Part of a small language model's weights.
Architecture: RMSNorm before each block, rotary positions, no biases in attention or MLP, untied embeddings.
Training: 1085M tokens, 4520 steps.
Each number is 500 + 25 x the weight over its row's rms, rounded and kept within 0 to 999. Layers, rows and columns count from 0. Numbers have three digits each. The size before them is the row's rms in percent of the matrix's.

# v: layer 15 attention value, 576x576, rms 0.0243, rows 5-69, columns 0-47
# o: layer 15 attention output (transposed), 576x576, rms 0.0301, rows 5-68, columns 0-47
# q: layer 15 attention query, 576x576, rms 0.0244, rows 64-127, columns 0-47
# k: layer 15 attention key, 576x576, rms 0.0243, rows 64-127, columns 0-47
v5 122:543509518516541483508504524496497506453501496487495561432512471510526500483531521530504506528463480450515503490523494473485459523483498509498509
o5 127:502464496475516508471507491512506464567510503506528509506499454482515518525494488482501537488532533489505525504503515513492465529487532478486497
v6 120:554524485528490440540516520486512498543486501504495519497491513483474501511534495473488533525512522507539472519509449489534492490476514522482499
o6 126:485495517486536495475520525472515510527523523500486507484526475507539502542510470496533495504497515523501475458602525518487515501525509511491478
v7 124:526517513498462509493479503432515477550494525533517495489456465513489511520527459491544504524492474467509498506459524547483501528560530503514476
o7 128:509483505495519483521537488495500470514468516500509490510503577518497458484515494536474566491501473534473484512511535503521505491455496561518479
v8 120:498466495435505505474517466553489494487529479482505536501538513492467459499494499488514473491439524446481486502512476497493515540547509471526528
o8 125:526476507544516508521465512535485524506536505512491505489497579487492470564543505496471440502486478513482521547511474490452477460486508498519501
v9 122:501563471458483529486536506494532536509431499502489512509528460458452525493517487554498510531492492497510475469514490468503482479487477470483471
o9 128:538529516501481490510483446510487485501467474561497545522506507510500501508507502517484527503492547520442486505495509485507504516504518518518518
v10 123:507475511530509534455508504524514491523468483504512489495492526514497539468474541490538515519501500449487525507493484491492480509518440515541488
o10 129:486471480512498504491476545519508471469531502500451534464528547487521534531529486462544464477529476522484548507482510503532520483471502515471503
v11 121:525498488492528452533509505487541526555486512489498485483515474524508517514456487494540497470530511565521518494528492486496484502513454478472435
o11 130:507493512509482494467472492473486521507476543524500523525475529515500469449525480512527487519512461527510521516505523485459556526503480481551516
v12 114:480502465472502527503487504519461505492528499523493501522507499503466498562457491496512483511464530490507514481487486481510568515492513483499528
o12 121:511517505527457487507558497433525512510473512478527515468498502502509556493491531472484504496504460489473519485521497509464493480471450539537516
v13 119:555483497539513510470499545487502560453482434501519502539506464492513503476508500520513515496510506489503502497524495526497487518463488508513516
o13 126:507512503511489471552510522520458451479512399492460455490479496470499492525510497497518526500500517501511498484474515547495523496507478532479521
v14 121:451538490532470525492508456481494466506528494490534508520543527481493506490438476523476493478521541486477518508521509495475486443515529503456495
o14 125:550487491498457504521513496529511536492507552491478469452524539485525528448494503491481494503502509462494473447477513500475508481516490509546488
v15 126:475455486509507507494489515512502495516524522493499473571536497516531473514491526500495497447536510503487466474514497465469538520521515485504511
o15 132:533481497506471473530545430517506523486473509471492564489506519502475510516526480509487463543500519483545486494460496511519508483495516500529468
v16 120:544511491512481552515479489502502508517558517528511493513526487513507512493462549473515489479456440490513482482439526464503453501522517520475479
o16 130:474528514495525480476492491500474513512476512518508544502517524507473590512489520526489540532500469478477494453536475502496501484500471515523509
v17 125:583560473494495513527524534492518500498513482486512522543486456525495496495525511503507510475519518530520546522523496487476465478526462522493488
o17 132:529490492515502508476488515511455493510482533508541504459477469505466492526529479542495542473464522510511474483459489450493478521523466476460544
v18 121:494532475486509549455498469484512463512505502487496466495507504526517484526485551492445533511511510557493551475522477488514518476507466471494507
o18 128:503466497508510490482485527514509518497477492494457487495500467482481498492501494502529498485521457447512485508483514509502522491521501524504488
v19 127:456512483511497444545498519498494455541485468526491520523504488528489493526521476467501478502451509528486492461479486447477522511468505519524527
o19 133:496559527473479517493488483495516502502514512495462476477507502454508499493506517527467467522499505482534537500561454511509496484487502511514503
v20 118:474484492466548502478519495551502508472482530528522511516499500465516528502510541498508503503539491495476492454503499526553514529495547497515476
o20 127:495470537495496516528502495492541494513510497524482513480500482475498516490450488476479533516515496499496476513536482470518496490486463506508500
v21 118:477534515519500486466484520522490521478484489499504515459483466526473552497520462477477506521518516503466501504491516542506494532485484479501509
o21 128:481490531516490479507494504518517456462501537505464501516513519488500565510488488526563531473476506485479493521501486529459469527521541459473490
v22 125:512530516524505521495518539519513485545506526443513519529538497539521459469497543447492497517496495508524460463527504499475504511495453485504501
o22 131:535454513488471518562508493426491530440470509538461485532514439446510546510480507509522433473481504454499523482503487540458486465514554507484552
v23 124:513520482512510497501507524454468462547517489463514502477515473475500484467497561528517482511482511506507493507515508483514460475529493520504515
o23 128:498538497452497490443476544479503491507507466534488495487506536512478531537514462448523497541541506501527477552502492467539494481483482463510473
v24 117:496539464498537536519465469485483491520472504506504524503454499488498507535486554461491465533530529504539502495510494535481465532409518498487515
o24 125:491507515498469506460495528462505544461499486482515490467505502480497497496484527530528491495513462531490488491488455468541510496505505469504458
v25 126:469464514500497521507499514502495508481515502533531475517519499491510501468553488522518498542507524498520510458481501485469548488519491492492468
o25 131:486556503489537489469519474512511483510513529463535514486452457502496489484474505489516501467518467483505502534518485535509479472496509546465478
v26 124:484486493488500500497470497536485477515535519555524492490542521494525534499484497476504498512518499454513477460472488504536507553477508518559480
o26 129:500474522512460481499469515481521510498484455444502497471476469440506486487536489503492497485501477484501496527501522490509541510518531470481514
v27 121:503466519463519510492502473507489542478527514482526486487485450495452504492492459519512506474501490531510492494477461561501463520498456499471493
o27 128:524497509528520503516533488495514535503484498510489495526536508481474564550477460571499428541492497522506505497493517435496513499462481512519463
v28 122:566549468485502515549486476478470476512485478504516509451472568495505507506482472480526480500499515564488495483477480498502457495444503488478506
o28 131:490503487495530472525522511517549520512502517472515528479508456504496528503483478501524501451532546483503519495507512504477535451529500482560482
v29 123:489546465466493551506504530473526514483515500506503472507542513554521519495511533504515471532506549475522500546479509530499442498458500522505471
o29 130:464491525517468497494522496523513477468501518545515551557498462523528473512499447527517519488508483509506484486489487490534472483486507490517492
v30 126:534445525540515504488484484514476519453454494497474486496477530518490541486492475494543473553480520498522505529468495481488483509489528530501468
o30 134:478484486497480480540533511470559522501518503517527505439509515429516493503511524520458537468498494535497498565517470558436560510522483490544512
v31 121:539501451514510470473520479480480452547466530500507516479497481517520513524515538514484468508506521449516466512501535502516535461534474497495503
o31 128:522509499531474482489419523496504490425498503449538508499531518488465452476480496466463491466514494483470504521520464493508472519489480562536528
v32 117:569500504454468551510483484489509478509472509507505504520442492500511527542507481526525529478499513516503520483466529466495526478454522520490491
o32 124:492519493458504533448489504494490492492492496472504534496517539519497507494483519531482543509476464473482489507485474510507515511525511445487482
v33 125:537543547504517482527497470526489520510506523482516493518488469489465481472488479468527537483478493446492525518496472548484543482506499554523515
o33 129:473502440495485477501484527444513511473512499504459538443531476476535493435518511477503501465501473523535457475503484490582488436502522490494469
v34 124:514512478521527479533499534491514543547467518491509504521476516475528505568475514506502518476486519486516472514515465495530485515476492489539529
o34 129:459496552482473493503545491555532486504487509508451526504503510494471487487508497486519496535491483489497489471517506530467505516497508497463502
v35 117:497517522487493497486500464536506460499488529468523485489467507521477498512480541474474485508520529518514527483467515529505500475491511498481505
o35 125:471485482501506476457541492471545505453488482503481549533481487533505494473461515483508498488526479491514483539526494507527537498517517486503518
v36 123:487477505511535504501471469511498490484537545551490489560464472511544499495493487475533481481528515487472505511533519528518479549561475495501473
o36 128:501493494510503486532525485503505498509507475501505480449539510515503505516519477510484509536531507535501523518480493470530496508536549550513504
v37 116:496466526481493514493474522481505449476515512536474474495493480518434511477489528564523519503510485493477500509498468489494494513498514517480538
o37 124:504503511463508467520513508514487522514519459514485538450492546541495492513500454502486502492517485479540560503522502501503488507515484474541487
v38 121:489510461479496498497486528484500472475499486514520496492478478514512515506487469455505490523485507504506464529503530558542525554488542472537526
o38 128:485468507515525491532509503506488465485483514532485506530493470491496525516524476497495504518504494515559494475485496496481450502508498505542507
v39 122:554461539524433507518480542439526512554461517507506500509509499522468523487501486479483492554516501443528466469445509520493496496455523493494533
o39 129:485534496475497481433507475509499533481488494503512484496521514545493468520490466536499550461483530489466504485558481526460508509518538478459475
v40 118:450503504543528501478485518515498518475537476538500502492503531468470496471515489526500490495481514469523529482492518521529476510454420465492486
o40 126:500519490490489524512507514546486459520476513504496547542488471504527550486477495489480483587496475520489532487539498504577512484526540492538503
v41 121:421519499483521502514464507478533482505520509481489485487472500499512510525477520531504532486473517496511528502497542481487496486527497482476511
o41 126:535505522509522529515542521468481488513485515506504511488523477531493502501460531478483525573528462539472483509502493508530501503485494477518467
v42 115:495488445450514443468499504495492492540491496520545535483532522554577486517488524470485482553487490480472488522501518472492507506465523509502524
o42 123:457509485502501499575471497498535438479507495483468453478494493474481499481499453527514529474487516463514492533497500501555500487511505490515474
v43 128:529456526485503479542487483502467501462517478503520488524481466494480466465510528514530514487520554483460445489510467536526495507531501528487457
o43 128:468525503521516529511542517505516468501492521507493477542510541492524501524496505518490481528503513535509500469468496511504499522478537496461543
v44 116:456550513524507510500512459546505512524502495499466516489496476517503529522487533503484478508446511499491503493516495536495464489518410515518487
o44 127:552452491498482512474488464470517521521471503525531432533424485459526490488508496453493491537491471504524472495506536512464520514520490517498500
v45 130:483482514495552510464519453507499496497447495499445494474526450526490491527503499495446506509460540574514551549498534479503506527567515551451447
o45 133:544489514516512483552471535494485472539504506446525487552463489540491529447504502501504473498502477467498505527442454508481524513452504484531462
v46 120:439441528497509518470503527490516492568491523501490480517485526520512524463492510488537505455467482464536496527496481480499500518406496530512470
o46 127:491507516534487490479501536491519483452462497513485483551516467480487505479466504503474461488467496464505502460473537520499499516478550460537478
v47 122:506524547525521506517489540503531485470500491516473496505493480498506486504491493481488526494504517515487501505507506478466505479525553518498506
o47 126:511537464505520475492517481518468564517508528523525492553512526499504491471529485528482448535497477474495482499513521505451559504521500473511407
v48 118:454528512588450504512491491521459510453506514477500477544552513504517502465509513547516523486526459526548532535486501503520488491468495473480486
o48 126:520520502506505499467436483471473533536471491496469499506487485468469473519490514449517517529505492483508470518468489495491515505501468506493518
v49 125:485497537506518501505508478497481463536525498513493510481438544489446499488491471513525501512495496480509513489481527457521502497467488516535495
o49 133:506536476526514497497538461465486473531485554501502495464501497496514489504501529582516520474519486493534480499512501479525511487512505513474475
v50 122:440500543583508520459501504495470502465530469556524505536502499482497541495500483503476513501472462491491530458487527507496502472468524461532532
o50 130:505490483508525505547516473480485481527465509474496448560509513512509495474427480502503546486510526473516461502475469510567523512486455547488484
v51 117:481504535536494509507512508472477534497505514526483463486494554517494503487500498481508487480472540517499522505498521499492474515494515477479479
o51 125:513511463485528509500508493482551504471526502484567491541491504519495489512466526498514488464489491528517481539498504556516519490522509504533480
v52 122:508543480534483544497497520484455482456507523476493524491486466492518486514493477469451483482496506441491495468526500479525547530504493484476524
o52 129:527538533495504511531481531505513552506483487522519401475515510491504496506510463512544463498546459512500500494454510498520494475520490577472550
v53 122:442478492494498539515516494492486503486524476524494470503507475527490491478496534499532513512451457471542443519477538543485469541536526519517489
o53 130:503476501507486485459572542516487464486494541480489498471466490479475521527484465494515502525482493530504462469463504483508514503503488499494497
v54 119:485503488504494456499473519502485516532476553484502485493534471511511487504527481522488524563481495509510514516482485459445483532530502527517483
o54 129:458497522553533510508507493535452549475500502495512480512450506488475533481473494529494488478498486530528457525514502521465508503479491509546535
v55 123:461510473489473501542492502553521464536489512477510533542521474479470504541463457488503494526563514458505460502478494535508498544458473469449488
o55 129:515472512522516503457544498494506466459524500493517527452499538545482472480491494510512509492490508564514535482497515502461518505511485470508502
v56 119:488532498534440481516500536520495508518534528483507511516454565477485531468468500477467484469459511511487501511499531479452500505466510474460533
o56 127:509459480501488478473450502460474528461490520530515478477522468533519527505525527514504499440499497521565486507503474515527491460529471532471495
v57 124:517492489527456460478515486515493483465502481531486515516487507535465456487482537464450498508489515487474537485511482461460487494448514505465464
o57 130:523498519473478495485534500484495515475477470524501448492487490507515511489479465496490513486502507496459494513532507458490507510517483514537514
v58 121:524525522496522500490520461471509478520497488466506520527449515504489500424504494503459526469519441526488471489494464471535447497527498517505469
o58 126:494499504504493508496469496497465455502474500520474524526506466513506454570499500519507493451528495480502542500502506501498480488534486458473515
v59 123:521505500455496509507515506485457566492527464529505482520475516521472503434529481499490500472477495482483483492500465461475440538532522522503487
o59 127:523504501510478526534511497501507483515515463471458484531476502494528492513505522499484498515513496490486499547544543503532513451436529503493516
v60 120:459549496472473501513504458496496529506484509467517478524496543495540495549505502515497484504478520478510482476524525531530466461473461457459455
o60 126:537518511526519520482474518470485491458454551480490481567484463500499472469516519521474518538501521510456512463435502486482491535476527542495531
v61 126:518512520496514499530494523546497479508529533462520478468485443489483502506511493521491521537492452506545484517480486438551457456539493526487459
o61 130:501479484525508514505450493536517499543488484527502507456536519522509507515494520489505523481497492526493513478492477499477553450490515460497540
v62 125:521440505500536481463507520479522507509476517491515497474481537503468492503492517475488481509533497494459483468509492526539493553471487527450465
o62 131:478505480466500491498534474484476492546505467503454491525500475447463478562505493469519514531520520477531530529553492515463501509475525537496467
v63 122:525538502463495479483509507560504470535522517510503490503507488479481541493435479491487492508477484561525443481523506502496523513500484486489479
o63 130:473468536486512473487480519506530497518498503545466488471468510511466489529547501521497519538519498505512533501470518509482498451552487533529522
q64 067:456524490475491486518499483492513526484498530500524477508501496542510487509532483504462490535470530503448460556510489481494528505520505479474473
k64 062:492502539510510508501538519544520467527499540493487553540525517465474541467469516500520552532511486534504506484534480496524533514499492528501480
q65 070:481535548500476494516500502511506480473533488535507458494503511482502506499531497473467493486497489514483509460456509502476518521503515507524503
k65 068:471502465505536496511517479485528491475477502488526475530492487466502531510476505474531494519470556532516461524488501485542508474505498472508499
q66 071:499460455500506506542466498487501519507499505498467517500510482502466511490510478471520525520499511500490487500487516496457495488456514527540506
k66 067:521497510500474526479510527514519494477501412512524494493508513482489441482495474479497496506495459449517536471530533454505502475484538465541522
q67 074:462523535497511477469534555519493481485502468515466464495570509486507538498447519524498517482502484520467522494503491479532484478487506503498493
k67 070:500544532482499538503503441490474488532522518483534539511480524513526462507501485475454513435483486454492494539495500486516494485508489477521499
q68 074:438505492485541500490478531512496483472498489508525521498505521467538478507472494515524473496529439514465541439471512502529521497487462527506503
k68 074:481503512505479581484489490478472503507484531568461533517473488515508471516545462521479508484514526523524499557520432504530471475529511497496506
q69 077:479494470470501450476544529494507477485490516536493509522474487535488526535486517484502447511498458488488538488505476516541513450519482546472489
k69 075:471509531540496500477463509494502533460520479496525473479489535489516461546533492468444515493502504507467468487495513503502452489560519488495495
q70 075:490496504494533552541417485518514500508508528484495536525526477495539498490504489526484543495488545487515506515528550492478501536507526495505535
k70 072:521491456478490466477504489463509495495541529532484478500488484511463520508470525466512528488517514514498491475539458537519462455493505507543477
q71 069:507478533495510492484487492520477477506505545501489539504514497454515511522516519505511508505517478532469488526494538463496518521513496506465528
k71 070:521506500508507519493485501487489522484497499493502495522490507585458548521493471504523512457455507480489522497525525502467476512494527513493480
q72 083:518517541516504511517462539501516501553515510481553538538483523473515492494474554518527501499484535516496529520499509488476509493503491525460527
k72 076:507471493419509487484508487497518445487488474521503465503558502531462512469487488499532497513481504473513491517531447483525498482482533501459537
q73 077:508468491490501502486530525488526497499474504514495510513498520494515500487524532483506477502515479518530483512529529455491522447489462489454541
k73 076:470505508507471473536487493474529519481512511543512537461497480521477484488472505542513509537496521463479495524472521471430464491515527534502496
q74 080:509512486492496495508480475485512512513451553477537537515521566492527495540501533513508511519494485476553499524437481491470500507498470485527493
k74 082:488531490462517468518476496506508468525484464513468489476500490538528467501511525505523488511524523494474488521473491496534525484546495512467536
q75 091:488508541512474505511486545503501456500486480491479493477486502459528470516498501534516503495497535460493515460478541512477484526532495510502501
k75 093:491514476489524497500463478486483492503511496479504497456509531495492536586516552512485513490524501534502522488485492498506505498483536496482486
q76 103:503526497525535497520453472511513474524506537538514538530490518477557470464507449551504473492535506498515495475491518515485521489515490538565501
k76 099:499471515485500512500459530497496511487472501497489484464518491487475466524534445456481514527512502517492514511566480521484522505501533478490491
q77 112:530478475554513480497497496470480538529490474523466535496505506509467490492521461487521490433530444459504482503520487507499512485471542489492500
k77 103:509465498516523513500508497490473480475516542487455516453488483502481535504513545514490497520454486436502445497529520540507514470467526429521519
q78 117:512512520537510508508526515445495511488503496519485495505530506481485508522555499525489487479529501551503501487515524539501468476469502477552496
k78 115:510497501517500488513489506492550476503568487498530454529506536491523523523551490502526506490541471526496514501565474566511493459499463493494523
q79 120:483477435479491521552478464477496471465481464478543510529502488507505488467459541516489513493512495515537493522535462562497514476483495521494493
k79 123:500506511515476497515465440530477492479516475509506475508556525503516493496429497504485509512539516515495513500493458527502471457462556494508496
q80 122:485463450503519465504510478486549540489503514495487485509476481511494478548514480522514495508497553504529488508496508521484515532518486447516468
k80 123:521508459479487536524451477521538524495486520510449478492497525510501485532500474519487441518524504497484529488548440493479486486501500474461491
q81 118:470471517449521501466467494513474536474510509469510485534564495494550502491539517533505524489524460521491502464524506495472509471475488478507543
k81 126:520517528484492516488496478509525518461495524473474509498503499482501512522549498487476504551576528500530506501505472451506518471452494466488549
q82 122:510518533492478497490504475500461532538516511543521495527493487499484485517472496480537553560493479476483475516556484511491499484488490465519488
k82 126:487486474511507513487492502529521535530489464499485439513502481470539529523512499554500547497497469517463524546477513508518514480453509485494491
q83 122:509488467489496507482504502496521502482476502468496508506516483502495513507516521477493480508498453530511495478531498521493485516516479504480498
k83 127:529481512444438491541494512473493529479484500489529528518466500480488449524497480496493515531500487494507487503507505504455474494480481473508462
q84 118:487527465514521489527492479487474466495493460530467505492491491505513547492500493488477514500477470470524542433466533476498528526497524469523494
k84 125:499506524502507510508453512490484499498519481470488521533508550471527548488516485491513496487502508515486512422494508462502483481525510538491474
q85 123:554490453487462501480511492508513510473478522533488457498459552491557517451509541520503508492487479491497502526482476510470499514462494536526511
k85 129:497511496501466510492499541459512533477539512503522509544528472508538550494486538508485523481532519502510464517462483516480443565498480543541517
q86 125:496504538537517489473516533490516497511493476488465478492492467493489479499467480508497516533486507500492482502510519497511472500535493518512483
k86 129:532481542478552518477483547488479515500491483507520487498514499471548468506457515464530507483493491494541477524513526541458488509504477515521522
q87 125:536495526521510576513486502534483550492498497494466515481506531494493481489498481451508488520504500475512510491467549474520538445465520513518495
k87 133:483502504487475500500516495532478522481529494479478501536541519500525529492502522506499465544468474474488471542478500492525458457520524470552529
q88 118:534482508479492467479520479492483510505473542536549492503520529509498512510501517507507484533486511492507527455498505494458520473507526510456492
k88 129:531527468458458515492484479544480487464471475457531506487521509476529501525505491498451513529476460490510507463521516486469498468487487518480497
q89 124:452506527500469444475507481482550471524509532512511485473552504494476512436540496479499469499513483475528484480504502437538506503506502471499537
k89 127:491505426482517533539497460497548468479485520479496531501525538514482485484492497468521465451490485492533517539459451478515483526508523473460492
q90 120:483465486497485524475526484501502443531483524479541495480454512522505503515479487483467494495525537450544500523504503516500523470474496497506533
k90 127:473522480470507497502522464502496486478471509470532471500458499530480515485510481526498530483497509479518493541523492505500516513497503528530519
q91 122:520484509481509500499510492526521508499499481479550506475477531481563487511509441508441488485482516499488497473458487487483532487491497482485533
k91 124:506461499521469509494496506522491470480517475529547468470507460466492467536471467517515534554527493518492493499453460536514507514466492476513507
q92 123:496483487522474454493536499520462489486490524492531495466441504496503511493513485515478473516504485482516524475500510460464508525469504531533480
k92 123:477478486517502529493522488498482509491511510514509524506506499526456507525524522521539526507507505461520519498492524495482507535487469517541548
q93 121:502488484463497469461494491479504533449501504554490489485486496528461522536457528506514508494495534470507486483505504531529481513487447497498531
k93 131:504527501504497486513476532449510503504475490506458484502530528493480523501502567497495485464494529536532512482485485542483513508480516541546499
q94 122:490539510486460548454508514528501514517494505516537527474495498497502504461547525483438521501525505499528508454503482502476478521490546527510489
k94 126:471484502547466541500504478535528498492510515505496471519505467508543477537543520469504480502542510478501487469485489541494471483476501525483472
q95 122:549501497480512547507496479503488531527473537519490496474519492517498475440500497509466466444501514531536520510495480489480491490553503485490517
k95 124:567468456472470516522475496469512505491476498558465515529480493470526485494522520528496476476495531461525501490464466476499502487517486527491507
q96 065:519512497493528496491467521447497481497477476488532500474467496466479526520480496467518470508485498480463451504484462469465493533501499524521552
k96 064:508553513531452543521516509549473524516512542527501486536505489496501548443515511455509487511507496523478498513521467496509473505517494482465499
q97 064:512478499478517515561483456499538483481560515521501486502489506529502508512503509471503457489490496555487488453515551503493520470480514511538473
k97 067:489486501483494539475562508457461513514483444504471507510487510545492516515517510496513451520543474477499461509523485530476520500533533494495493
q98 070:490498511455477505506514519496526481512509504526518500491491514491484533495498510505470473497497546492518496505515487524481486466527486487474529
k98 069:507506502520518492466512514538516494490497498531463511528508493478501456506500502517537509531507474522518474474477506451440487503538483513517496
q99 070:495503511512490492480476453467487510501458501479524474489479521511497489554517530468493526504483519474513552558525538479470466497540493509483499
k99 070:513513499488452469468489516503541503500493461481465460549520495507491499482512500538448477500520486480477518459501533531538523511488515471488550
q100 077:519468535529456463501457477496497500500436496518531491505507492524511521540507491500508501513500503498499520511488492474512481489522495489487483
k100 071:513443508516511467498461509486509498489505469522507491509497525513494501449545476516476510463470502517470506519549511496506527503489505483473542
q101 079:517514487521493537497485503517491497521534521465499543488512545464500493503525486486507500488509527513490556518502539455467517512495524492462538
k101 073:482473502487479446512505486486505493489509472501526490491512465487477512500463547464507503541518486500535499486514496520473497506493493545553447
q102 075:471523490510493509492493468486503543476504530502490488467452500530480469449508474501488490466493525536479464483488520525477480533511530500511507
k102 075:495509485482475533481550517497482493505492524527517530490511492427525475491489443508474526496505502482516501505483457491489491499491517450515528
q103 080:517541481486489512515463455504520482483508511507497536479533462513519499470568447504459538495547509489495508534537569500427531501491505497491526
k103 076:504505505479516526510514493527517458509534560517526510510527471447496510484491515489501524482464467509528524473514497540528535529476502484533510
q104 086:498508472533525510497479495510508466559510500474495528479501517429532523522518513516535471517494511452518445524493451508521497518512497507536522
k104 089:534471532482496493523476530496526499530529519501497476514506512511493489530445513501495503492482498504497521449540541494481508509506513492474468
q105 078:501478483519516509525498487509506474506515504520458499492507523491517495491513519562485515545533538528497513481526501493494497524511496496483498
k105 079:496479513513495511430523481519490450490493519500498527529497476467492507462492471463478507500487468534496497513511482558517545497470495499515566
q106 096:507499487482461483489504501503476513493487548509480498514472480536490470487495422498483488494500504513497516480530497504441497477453518528538484
k106 084:481485541507488551487499496514552491506493500503530552464488514456480527517511516503477533491502505490526476519514470507528497491528514488525495
q107 090:507467504480498507476507518475535545492446440518495531499509475469524505457508467480521493519465495494545492464481501501510513477514500474516517
k107 087:502531550480462485527477491542493510538499495521476538496529451492488516503502496496514507492478528478506474499490538480486477485555467493530479
q108 100:494498505508503512459528466482493512501519507510510504475469467543475495439489471500507493505486453483488482469485555511476496499494525535529491
k108 088:488419487541490535542461479507524506519567463542520520513512519471487514511491528511473475479503528512533517529494479498505485513471465484495463
q109 100:487497504507489488544460456515534488509466488513523529515506496514502476492495464473523496450474527549518547500473466480479525561500523555487475
k109 120:525470476554530511488513470497501509510499509545495517487499499525484526519518529518516517433502542458521498476517517505490494446490549460499459
q110 112:484559493533495460440522505530487526504503535500486498494495495514510481505475503533547536479501496500480513505456518491483516479505510470527472
k110 122:469532482511533507477481501492522474504477496516507462533514495526503426515519550511482500528499503519510464466499531534495501493521489458537502
q111 115:482482547546475455541542514477507472496491512472496533509496547519500501472523535492502505512510526485518500547472488460507520538480559476505534
k111 125:488483497504467497528559499458521493497511478487507508491503507522490476507459533495517538543488495534498517501506455536487546527461519496506482
q112 122:443516524482477531529499500454505460527481483449517467499496464503492496476490522509541499487464474550577499520478477471481481529502519536477518
k112 127:500480479515477511502477474507516520512467511523495470494496515475537478510500506469495495509476482538552505519502481481497522458470504526527476
q113 120:477498478441466485524519534510487451514515520467551470494474509472536516494485474503501523502514469474508526493495510510482463484565489504477508
k113 133:507456478476494508503481490494482465485484517496547491491478493521505518511505490468521519489494467471493503488508499512502457451503469522454486
q114 124:499524523493491468476506521498497534537509532526504527466508480483481514494516426492457493491485458489507514503486460462506485498528551466478483
k114 130:498537484482523526478502528501487554514495498482474549479523489483495518520470516478508534480529483517514518490500488500479513500502519488497478
q115 118:511511460500570497518498552494537448511525475507506515482543499498448514505480519451456502478505486473440526493530502525529487510504504536476488
k115 125:482495508492549542499501558513489511511491509529518517467515489485510503522501474457507514492482455461507519513488495549498476497494494469476471
q116 124:508476484514511523481449521529529495515516490528529439502505505482494500486512489527542518494524477500507513485472514463513479465523459496485526
k116 128:495490495532513537506505497506516480492482505504498460502478519456467502482505465520491525495471494420505516487489503483485501476501479513490519
q117 121:528498501509550478491533499498518505463517544448488482488499472454527491489516474448511522497496491484486491501489542481489509511495529492517512
k117 122:481475420529516487555491533497504514504476496473501481512520503489493498505502539494513490532533478515489481510495496525532473519490499490491547
q118 121:516500516498505489511510502476494514498555475548474520486484466541515489537481505513536470453505512478452475501513477501514567512495460476499534
k118 126:449539511519495509497532499477515485481469493498516493481487515489543490524525458520556439492526473482462492512552458465515556530511501522486470
q119 122:514481527506465416449512487533508473566504469478480490540505483487485550544517485505486553518464525470503512494505521528487491535542499515481488
k119 126:512520465443525482498481482511484503491499497507481463527486481447482532551529506544480502561475551476500481524524486547524531465488505547461470
q120 119:493491506488500459503533501467508524510529468460500506447489475473511477484474505504476502505522509532514546524476526472525500476551527476457505
k120 123:482493472507497500531519513511457506497500497503489514462513508457529445509502496488527495489508508489506540512459492510534511533483467551458485
q121 122:509472490479504497502497510499488545509533505509489501483494518484545509482487492485495526484548495492505496472493515541475526502539502510491448
k121 129:485499511507497533480524490511475520519550514509470482483484514491511507504525512514481503526489500490491490477496555502482524541486522508459475
q122 125:532484516513475511493513502473525576481442502505481516534507493494486530502514528539518539497479538527502489517451495494540498517495478514488515
k122 127:538498488496487494513484481460486511527473511528442499512529451498491501482489498516488476497542543525488500559503541489509490461505485517503510
q123 117:458471514472524523468495493503482522484511512513514496482499518477503509511511491518514494451512519518479492514496499531511517510502509526492491
k123 121:479504505477519471475513509555514515509517473513513483492509481503479499490460484499502489485520479507502494500491536476509508491510515509501503
q124 118:497518492485511459510539500462501515448531506470542540467421468467509489525485551516547478469486467508474579527535484504516485434518503486501494
k124 124:504500521522520494498519528563491518505503518494494482506472539486462462487497560509534546519474493518453478513471484530519508432505510514503497
q125 121:504525482478470536472514494468554531500481494480491529493546511481521533508525517478517548489541534480551511553480502491528483528511497515522501
k125 131:532465472518472474483512486522526458536475533495493462551495532466485498482540480503500528480528509458512501540515518507507473561521551515529468
q126 117:522504514513551456442509537499502529524566493551490473453545530530550526523483462516532541520511524512502529473495500521499499525476537498506467
k126 123:520488533489509495508514483475536474527541464506531455498540492536475490522469504485486568523497459470479540508500485530492537528480449477448505
q127 123:495454505466524510453512475482500518552509461489465479487535480469510490539496532485487508492544495486495501473458464532497498484511535457539509
k127 127:493498525481482451516500476480480515516529528506428499473519513491500466547490469513478473534510559484503548489452467511510497520513469512505523
v64 100:521527513514502509439479475469525484534495549494510507506498534505495501524469494515494515539474531522517470541486497545541486520510521513483517
o64 103:474506490490507470475545502491525524454496533569493441499517501500473495493490477474495503499533520498512497507471465454436548542479513492505514
v65 104:484505510490479488509475467465463496537517494523486478477474517530468480533465506532532499530496509517515540488494452526497502498545530496499463
o65 103:510498517464506501504493519470520509485492503517498487473540478476502510504517539473494475512525490503490437511532531493499477454535517508500501
v66 108:534488548529508487461502489572494478495539524508510499534485494478514522486438451476514463478524490497538487499526475481521448458554485454492497
o66 107:523448466464517531518474480480468506495494432479515559483511555530504483505531533500432459519443519527486499525454530518513514543508486555495514
v67 098:530526539459495475482501461527487472514542511488492532467500462496437505461533520471487497543475480532511494542545521494498498486455516511513475
o67 102:489499480525506512522467556511532491472482498506505513521495488506525505483476468499522529456518508475469498481501514474479507535519485506505505
v68 099:469503514514521502481516527508464500499526452510471486531474510466522489481531509518496508531502515503459489509427507471519508483496494497479526
o68 103:486514473474548466512474478471482485531493531510518502429510494486480513470513543488526525530508490509489493501517474502513492516463507527497519
v69 106:472471509497491509464493501479470462459503522516484487488496504460526525515521493519497502504468470489536525454511496509514474495520497473490513